{
  "norm_eps": 1e-05,
  "qk_norm": false,
  "init_std_down": 0.0,
  "max_grad_norm": 2.0,
  "warmup_steps": 200,
  "final_lr_fraction": 0.0,
  "doc_mask": false,
  "dataset": "wikipedia_en"
}
Each number is 200 + 40 x the weight over its row's rms, rounded and kept within 0 to 999. Layers, rows and columns count from 0. The size before them is the row's rms in percent of the matrix's.

# layer 3 attention output, 128x128, rms 0.12, rows 0-127, columns 0-31
099,217,127,194,193,213,216,219,272,261,172,243,231,218,275,184,262,280,187,253,119,223,205,172,245,222,240,240,243,94,240,183,136
101,158,223,201,134,217,196,193,260,202,230,229,220,177,252,205,141,245,160,230,285,242,197,158,211,211,260,130,166,188,217,137,151
086,238,156,152,221,190,201,215,165,224,241,185,243,197,238,185,127,187,212,182,143,175,197,217,276,144,215,204,217,135,182,196,282
091,152,236,173,150,248,188,196,212,215,171,275,233,252,199,185,252,263,258,224,176,196,195,149,206,207,231,227,244,163,208,305,198
097,240,235,186,159,173,195,114,170,205,299,153,144,221,157,261,234,184,223,118,162,255,154,196,172,235,203,204,166,186,176,232,194
099,174,240,171,233,178,186,199,209,218,247,246,190,215,196,209,219,180,179,209,220,193,154,232,154,210,169,192,139,281,213,159,116
102,214,203,272,239,244,188,151,226,237,194,170,195,246,222,150,240,156,226,209,186,154,184,214,164,167,218,223,160,221,119,289,266
102,256,254,213,178,272,234,175,237,280,213,209,264,268,179,193,191,225,259,256,181,200,248,176,189,164,173,266,225,261,209,208,179
099,266,240,272,237,200,239,226,229,184,225,269,213,335,205,176,115,148,181,172,204,264,229,187,222,234,166,251,167,212,185,198,172
107,186,199,160,178,146,202,206,169,237,184,222,244,238,180,200,169,239,191,222,150,146,210,189,207,264,141,187,234,147,212,198,187
110,165,210,154,163,217,211,202,190,208,221,217,205,214,182,212,217,159,212,261,218,228,138,224,202,196,227,185,170,271,201,194,272
112,222,281,221,177,214,194,217,255,238,205,173,265,151,217,166,222,191,115,214,118,235,167,193,163,188,252,257,196,175,164,198,185
104,214,158,175,176,173,250,243,144,168,238,158,187,257,158,214,181,206,215,196,129,248,141,330,154,213,164,226,160,195,222,182,193
094,246,200,159,174,260,208,262,217,156,243,201,205,274,206,199,215,232,193,110,207,185,193,136,162,201,171,167,125,202,186,222,242
099,264,132,128,159,230,178,201,150,269,188,162,219,123,225,281,191,196,198,183,236,203,261,204,185,128,218,247,239,203,237,237,214
099,245,209,168,200,253,163,141,217,169,146,233,223,246,250,169,202,166,201,144,211,183,241,251,190,195,159,148,161,217,190,163,181
105,125,206,161,177,265,181,225,235,162,175,211,216,210,198,235,168,227,213,113,226,245,236,230,166,235,298,228,133,230,222,195,209
098,121,169,246,278,175,170,242,160,238,224,114,191,211,179,169,221,245,196,220,161,224,196,239,196,157,257,188,153,191,197,150,152
105,207,297,168,110,247,201,146,165,243,229,202,223,280,226,239,226,282,264,163,193,171,164,126,232,190,191,254,234,168,237,198,193
098,238,246,235,228,202,199,193,142,244,231,255,214,134,114,225,256,165,209,243,223,158,234,194,167,274,207,256,203,142,247,168,192
100,216,183,283,256,142,252,193,183,209,205,271,240,202,143,280,182,197,260,264,208,207,238,265,134,159,111,252,153,171,161,197,250
093,149,226,195,161,49,199,174,163,185,113,146,203,224,199,148,226,174,146,180,228,167,249,167,141,174,169,210,228,196,182,181,214
102,242,146,212,119,195,259,154,228,228,259,219,183,223,201,194,219,99,177,174,205,178,201,248,259,205,164,186,221,179,192,245,210
106,185,262,288,200,228,169,232,260,224,217,272,224,228,156,125,214,124,137,194,132,174,139,198,134,170,188,153,280,204,169,144,213
087,186,148,193,116,171,151,291,204,192,137,199,243,223,278,214,237,178,171,243,223,284,198,156,235,186,218,247,182,189,182,143,222
091,157,171,183,173,177,188,234,148,227,211,204,159,159,210,255,176,253,132,213,259,144,142,234,240,212,196,220,222,150,183,215,283
094,200,179,214,184,185,186,63,175,260,176,236,219,233,233,178,229,204,167,202,144,190,133,261,240,197,205,143,208,182,168,128,197
103,145,180,201,180,91,124,192,221,170,173,230,196,183,233,210,218,260,183,223,186,292,198,224,179,168,333,214,206,239,205,224,200
088,219,233,249,175,199,240,192,176,249,236,180,166,173,199,177,159,166,164,209,267,270,178,205,150,157,251,214,219,184,200,209,168
092,229,304,154,160,197,224,274,181,172,191,235,200,193,219,305,161,196,123,133,214,149,205,224,214,253,218,240,196,269,225,179,252
100,121,146,248,156,220,179,215,261,152,231,195,141,173,225,205,269,199,180,221,231,187,218,214,183,198,246,271,135,206,205,229,242
111,198,190,204,225,221,156,167,188,235,215,188,270,172,275,230,197,158,181,237,169,182,213,148,212,126,246,178,166,139,220,185,300
099,192,206,137,181,176,162,185,236,152,182,251,221,235,226,245,209,157,169,220,175,187,153,205,246,180,217,200,291,222,207,223,276
099,138,223,185,171,260,226,166,192,187,183,147,155,251,202,138,199,263,194,145,206,228,139,131,237,215,221,178,174,265,180,159,202
088,111,151,146,197,165,164,125,181,181,238,119,198,195,216,184,192,237,213,254,235,223,195,183,189,258,210,221,194,226,203,261,244
092,190,248,188,237,166,177,187,190,172,199,183,162,189,224,234,184,208,305,237,196,202,193,304,169,135,222,157,163,174,169,295,181
097,243,230,266,197,216,160,251,263,146,174,287,211,177,235,215,224,224,283,324,310,260,196,126,124,186,164,147,212,141,186,167,179
112,249,182,217,257,224,257,220,185,220,252,180,248,93,257,219,207,164,213,213,199,297,242,201,254,255,121,225,157,140,214,123,158
101,177,233,226,188,162,237,237,216,288,223,170,207,209,169,200,268,159,254,191,208,203,196,236,233,157,192,189,106,166,216,190,192
100,219,227,198,209,211,201,123,270,215,172,207,172,162,166,286,219,241,198,268,189,209,202,170,222,187,162,186,208,240,129,183,173
094,222,265,108,189,178,156,167,242,159,218,244,104,221,149,234,162,230,216,176,109,163,223,219,172,209,186,164,184,223,111,178,199
097,236,224,203,197,123,192,239,163,190,252,148,206,164,195,203,207,179,220,234,254,150,195,216,204,168,168,304,213,232,257,249,219
103,223,188,214,183,275,230,177,195,142,241,232,213,175,127,180,217,180,117,230,177,136,148,263,165,189,211,205,244,231,161,218,171
098,240,152,179,220,175,201,172,137,175,161,200,211,229,251,201,167,181,221,223,221,125,253,150,282,148,204,184,198,224,124,205,197
099,232,226,211,172,193,235,188,148,217,172,222,202,195,290,202,209,199,203,155,170,241,143,174,186,193,196,187,239,241,204,188,171
099,211,194,166,168,251,221,245,203,170,260,189,234,255,174,236,248,222,185,254,176,234,204,174,243,267,263,187,248,239,157,248,228
115,176,197,231,214,221,150,156,226,147,121,189,145,207,258,157,234,234,154,200,281,148,177,168,154,136,134,210,189,160,224,186,171
090,226,216,151,121,164,199,224,213,161,231,198,199,188,238,147,240,156,269,212,279,161,234,235,238,173,167,214,279,127,215,120,211
111,228,245,131,253,200,223,244,203,183,230,211,132,187,253,147,181,146,304,195,208,243,203,180,184,195,274,198,182,135,158,203,282
097,114,204,156,129,215,219,232,185,203,175,158,247,162,275,143,226,187,286,261,170,153,138,194,202,187,226,218,197,298,242,246,181
098,164,164,250,192,163,166,69,309,134,249,205,218,171,236,194,193,224,204,207,196,225,154,196,254,195,252,194,195,253,117,213,245
105,107,171,154,189,205,259,254,211,86,224,282,177,236,200,270,221,185,149,204,201,207,211,159,170,107,217,226,194,198,241,97,230
100,268,229,232,219,172,88,263,192,177,210,159,210,169,102,147,221,217,229,294,279,210,190,249,241,248,251,239,176,183,178,221,225
095,254,241,215,211,255,238,200,178,266,174,227,118,188,209,180,190,205,170,180,289,198,189,172,155,244,167,118,143,255,268,126,234
114,272,192,219,209,182,225,190,180,192,224,131,115,261,166,201,112,265,203,177,140,233,177,217,180,143,231,215,182,221,220,174,199
100,234,206,216,182,130,269,176,203,183,151,211,154,192,238,168,239,239,152,271,276,228,179,252,221,182,210,152,134,201,257,185,247
096,273,150,217,212,172,204,199,197,256,248,187,165,199,211,174,196,171,192,229,183,216,170,218,246,175,213,301,139,225,175,83,180
115,218,213,278,226,210,183,240,235,169,169,189,238,168,233,186,159,221,303,247,89,240,252,247,143,198,251,157,203,172,239,226,239
106,214,240,178,192,222,176,253,200,251,202,183,217,200,198,173,114,217,210,200,181,109,228,168,251,139,210,241,194,216,206,234,225
102,268,241,221,161,115,186,157,164,137,148,195,227,207,158,275,265,217,206,222,169,250,172,247,246,223,203,184,213,261,251,179,219
113,217,304,165,270,215,211,156,217,227,174,85,167,212,175,116,188,206,180,188,170,250,241,190,192,151,187,180,207,169,186,113,208
097,237,215,224,152,194,245,195,174,229,110,177,200,208,232,286,210,293,238,214,221,163,281,204,155,231,97,256,319,228,217,173,221
099,165,163,133,190,217,256,188,228,156,198,146,300,104,238,258,232,230,151,198,211,218,256,252,173,217,269,192,255,213,237,183,165
081,161,195,213,235,178,195,297,190,142,138,197,198,147,191,233,233,185,152,239,232,179,175,203,251,199,239,79,200,187,273,171,136
099,247,249,249,188,189,203,123,118,142,179,222,198,214,150,192,260,250,210,239,248,187,235,240,234,242,226,207,278,153,244,160,160
096,242,169,144,183,263,163,213,278,195,212,151,205,238,209,113,162,204,144,225,172,147,209,222,156,145,194,168,243,153,190,178,163
101,171,132,178,271,168,113,209,246,147,136,195,213,196,177,148,241,185,206,148,151,179,305,142,184,162,131,194,201,183,161,187,183
101,148,168,235,267,180,165,245,249,257,246,258,247,166,165,275,146,177,213,216,240,211,195,206,225,163,122,198,208,181,206,215,171
101,222,170,110,195,134,255,241,175,202,169,241,211,274,201,221,203,198,139,241,247,236,238,187,164,193,127,181,218,190,163,207,242
112,218,227,227,225,239,170,74,188,173,162,232,162,218,223,248,210,300,240,174,255,130,160,255,190,234,205,206,225,217,179,159,191
095,162,137,228,165,152,91,156,247,213,207,137,235,169,172,123,152,169,167,203,228,243,154,223,197,249,182,189,274,177,107,158,177
096,162,202,207,224,178,164,233,284,198,300,188,201,231,246,231,142,194,195,207,226,206,88,182,237,180,217,192,124,160,211,190,194
104,287,255,258,219,222,214,234,123,224,210,212,198,222,243,162,204,189,107,301,161,190,135,193,185,208,195,218,225,159,239,128,226
099,150,242,188,205,178,289,114,190,264,185,171,160,186,228,169,138,142,172,179,156,183,271,242,199,228,274,183,237,141,213,232,186
113,163,129,204,221,168,182,214,165,225,141,199,156,165,227,212,217,216,234,155,281,263,207,97,129,178,100,195,199,161,265,232,179
096,192,174,241,128,294,204,175,227,205,201,186,224,223,240,214,210,210,212,159,224,170,279,138,235,194,185,209,183,159,253,169,207
091,211,162,192,197,222,291,246,203,160,221,209,192,239,218,129,136,162,146,212,203,187,120,231,131,202,214,227,193,213,223,204,275
093,146,226,199,242,182,192,204,247,209,172,106,167,253,165,131,179,192,181,145,294,191,178,157,153,126,257,184,168,215,161,260,167
101,244,193,258,216,138,211,187,199,181,176,144,182,304,164,194,183,251,205,200,214,202,199,234,173,161,161,200,204,180,179,276,210
086,204,202,250,211,189,148,183,135,224,188,204,187,241,223,150,185,161,180,161,192,176,256,279,153,206,206,262,211,143,236,126,138
101,184,152,255,184,123,205,237,267,217,149,217,234,239,235,156,164,213,173,203,207,147,173,202,207,157,152,221,164,275,269,178,186
099,134,222,262,181,254,273,207,148,176,127,231,252,189,294,189,189,203,190,213,256,157,186,180,222,233,204,213,155,199,222,214,148
093,243,225,180,147,172,200,191,170,164,158,221,190,312,200,187,207,115,241,190,154,159,194,244,201,249,210,237,88,247,151,239,135
087,212,203,303,171,261,166,144,224,204,133,225,216,216,210,208,192,202,258,215,234,205,196,164,176,90,151,135,145,201,219,109,158
089,169,209,205,179,208,195,239,222,244,245,214,204,153,251,236,189,260,266,256,194,240,187,162,211,183,194,166,195,211,266,216,251
107,151,290,190,187,114,202,185,226,191,247,192,261,128,207,180,253,173,233,150,174,159,164,149,105,179,216,243,171,205,197,212,177
106,215,144,182,168,223,209,182,303,160,207,189,284,220,212,163,162,203,170,198,174,218,226,110,151,221,176,175,122,260,166,132,225
104,153,225,157,155,204,225,229,155,200,198,193,201,216,245,205,136,218,201,217,105,157,205,192,169,306,206,131,181,135,158,225,264
114,242,235,162,251,167,192,271,247,297,292,199,234,249,266,164,215,234,216,289,151,207,201,304,177,219,281,153,137,204,231,134,119
100,228,158,107,241,233,212,137,91,126,165,124,268,234,193,223,230,189,212,153,130,199,126,191,233,208,217,260,161,256,210,236,230
110,182,243,237,249,188,199,191,255,190,241,227,116,200,193,209,290,240,159,170,180,244,162,211,207,138,222,156,219,206,194,223,148
100,171,183,162,303,176,273,236,140,244,185,112,163,227,149,226,234,169,206,153,196,203,210,162,89,217,145,236,216,217,147,302,166
108,183,181,181,185,236,190,238,158,237,249,184,194,177,146,154,231,204,194,131,168,126,213,262,201,183,208,152,217,158,235,233,163
087,220,214,149,263,248,218,244,143,215,199,187,177,249,211,192,261,139,182,217,188,224,185,290,188,175,200,143,199,255,169,263,223
120,202,156,221,108,232,150,223,187,184,201,147,155,198,217,172,199,207,128,234,142,249,236,167,199,218,130,202,161,212,195,243,211
100,227,162,163,128,159,271,208,200,233,259,246,186,194,257,180,230,302,213,217,145,176,88,236,254,180,238,222,253,217,227,183,213
105,210,194,253,186,241,185,204,211,223,208,205,178,175,274,229,241,212,200,184,177,186,198,247,225,220,230,176,165,262,165,151,176
109,243,149,305,222,173,231,162,216,264,179,217,210,222,242,182,205,259,180,234,141,185,159,160,184,188,123,261,191,247,131,165,233
106,216,183,171,180,178,209,142,196,197,157,160,226,261,168,240,155,142,239,182,167,196,176,192,278,201,220,118,225,146,272,184,238
100,210,224,238,172,192,246,155,126,204,143,192,236,264,190,284,264,291,169,202,236,138,197,190,186,226,256,236,217,115,140,169,151
101,292,197,218,254,196,261,179,208,195,228,224,148,182,181,199,171,218,191,133,204,206,215,149,129,171,218,190,180,234,236,252,193
100,159,198,235,170,156,272,186,126,159,197,219,171,207,226,232,180,174,153,188,194,222,239,165,130,182,157,234,209,219,225,202,218
102,230,219,209,256,203,293,136,211,132,144,263,133,257,190,282,251,115,249,210,190,175,211,182,196,192,199,248,109,187,213,171,178
103,227,163,147,238,131,223,197,213,207,154,286,247,223,258,220,177,251,204,176,192,227,252,209,221,192,185,294,226,207,251,177,239
102,207,188,206,178,245,233,201,221,182,141,106,143,243,245,131,206,178,219,176,161,235,262,194,119,256,228,304,136,150,168,170,170
090,318,209,140,173,262,253,210,276,208,123,179,260,174,179,183,224,196,222,209,269,197,229,208,167,189,181,195,199,200,211,224,257
105,184,151,150,247,151,116,188,191,200,182,229,245,147,289,248,132,171,183,189,200,209,157,160,217,213,253,221,180,204,187,190,159
099,132,202,181,278,194,178,166,210,178,262,183,216,175,253,202,150,152,211,277,252,189,189,219,196,239,211,286,290,234,242,232,243
088,157,140,223,189,214,171,348,184,231,192,273,184,247,175,111,228,213,200,200,161,202,245,158,165,171,164,213,157,269,236,104,164
097,194,156,288,163,220,200,120,205,216,210,187,206,217,230,154,135,153,207,157,215,160,204,163,166,168,233,167,261,177,119,233,145
080,112,216,224,266,180,206,169,186,147,195,210,268,235,209,176,201,130,194,146,266,177,177,268,200,161,182,242,224,268,176,161,213
096,187,266,209,201,129,174,217,201,193,187,247,181,190,159,219,126,128,306,211,175,279,241,209,217,258,131,211,184,287,227,201,205
102,133,280,220,208,178,169,218,169,261,102,214,190,187,231,197,129,180,280,161,209,169,186,163,273,213,168,223,154,269,111,223,148
099,168,204,234,164,254,263,212,220,160,225,175,199,215,159,212,181,208,242,222,220,174,132,206,209,161,137,266,158,196,191,158,250
109,173,217,256,202,192,248,200,197,146,195,180,172,140,237,225,131,283,210,277,107,198,246,114,218,162,214,216,176,189,198,198,249
097,187,225,214,199,219,196,208,214,255,271,168,139,201,88,230,148,234,178,139,244,137,224,219,170,266,220,261,248,253,186,193,171
095,132,198,112,143,181,236,191,225,174,240,230,194,152,165,271,270,207,151,209,186,237,188,186,195,256,244,173,228,209,256,151,180
102,186,258,256,184,216,163,199,260,213,133,154,254,162,248,206,160,233,221,172,188,201,154,236,234,148,160,239,169,221,73,214,187
102,258,226,196,152,170,215,234,215,190,276,256,250,188,159,173,188,254,133,165,172,223,175,177,158,194,192,213,216,217,289,203,193
095,138,219,200,187,182,144,206,152,136,201,202,159,192,160,211,197,139,216,295,150,175,190,129,229,258,173,188,170,170,163,241,193
090,228,220,127,258,150,211,204,211,216,255,222,292,176,179,149,217,141,163,228,188,82,134,202,206,153,173,233,209,210,243,217,184
092,222,234,180,240,164,219,121,250,270,256,193,268,231,185,254,141,177,181,95,167,228,206,193,121,169,212,270,263,205,220,208,223
105,178,217,252,199,256,137,227,286,213,163,234,155,245,238,118,243,302,249,171,137,218,159,252,219,211,305,163,144,221,247,200,219
094,143,211,83,176,218,193,223,142,225,298,235,232,260,211,221,230,188,224,219,216,274,249,236,204,174,172,162,268,136,174,156,276
115,184,192,229,178,148,152,245,166,229,230,274,205,205,196,299,174,211,241,200,201,166,281,254,205,230,176,205,167,270,139,208,205
088,162,193,184,252,197,124,213,144,247,141,260,245,214,285,159,233,202,200,221,229,242,150,233,235,225,205,159,180,220,235,214,222
107,130,236,219,270,241,212,223,192,215,138,191,222,213,227,262,264,153,203,211,202,255,210,222,134,253,172,206,221,134,204,165,182
091,175,179,214,233,281,210,253,195,260,150,199,163,252,166,290,237,216,169,214,231,147,143,142,197,137,161,155,211,259,292,250,166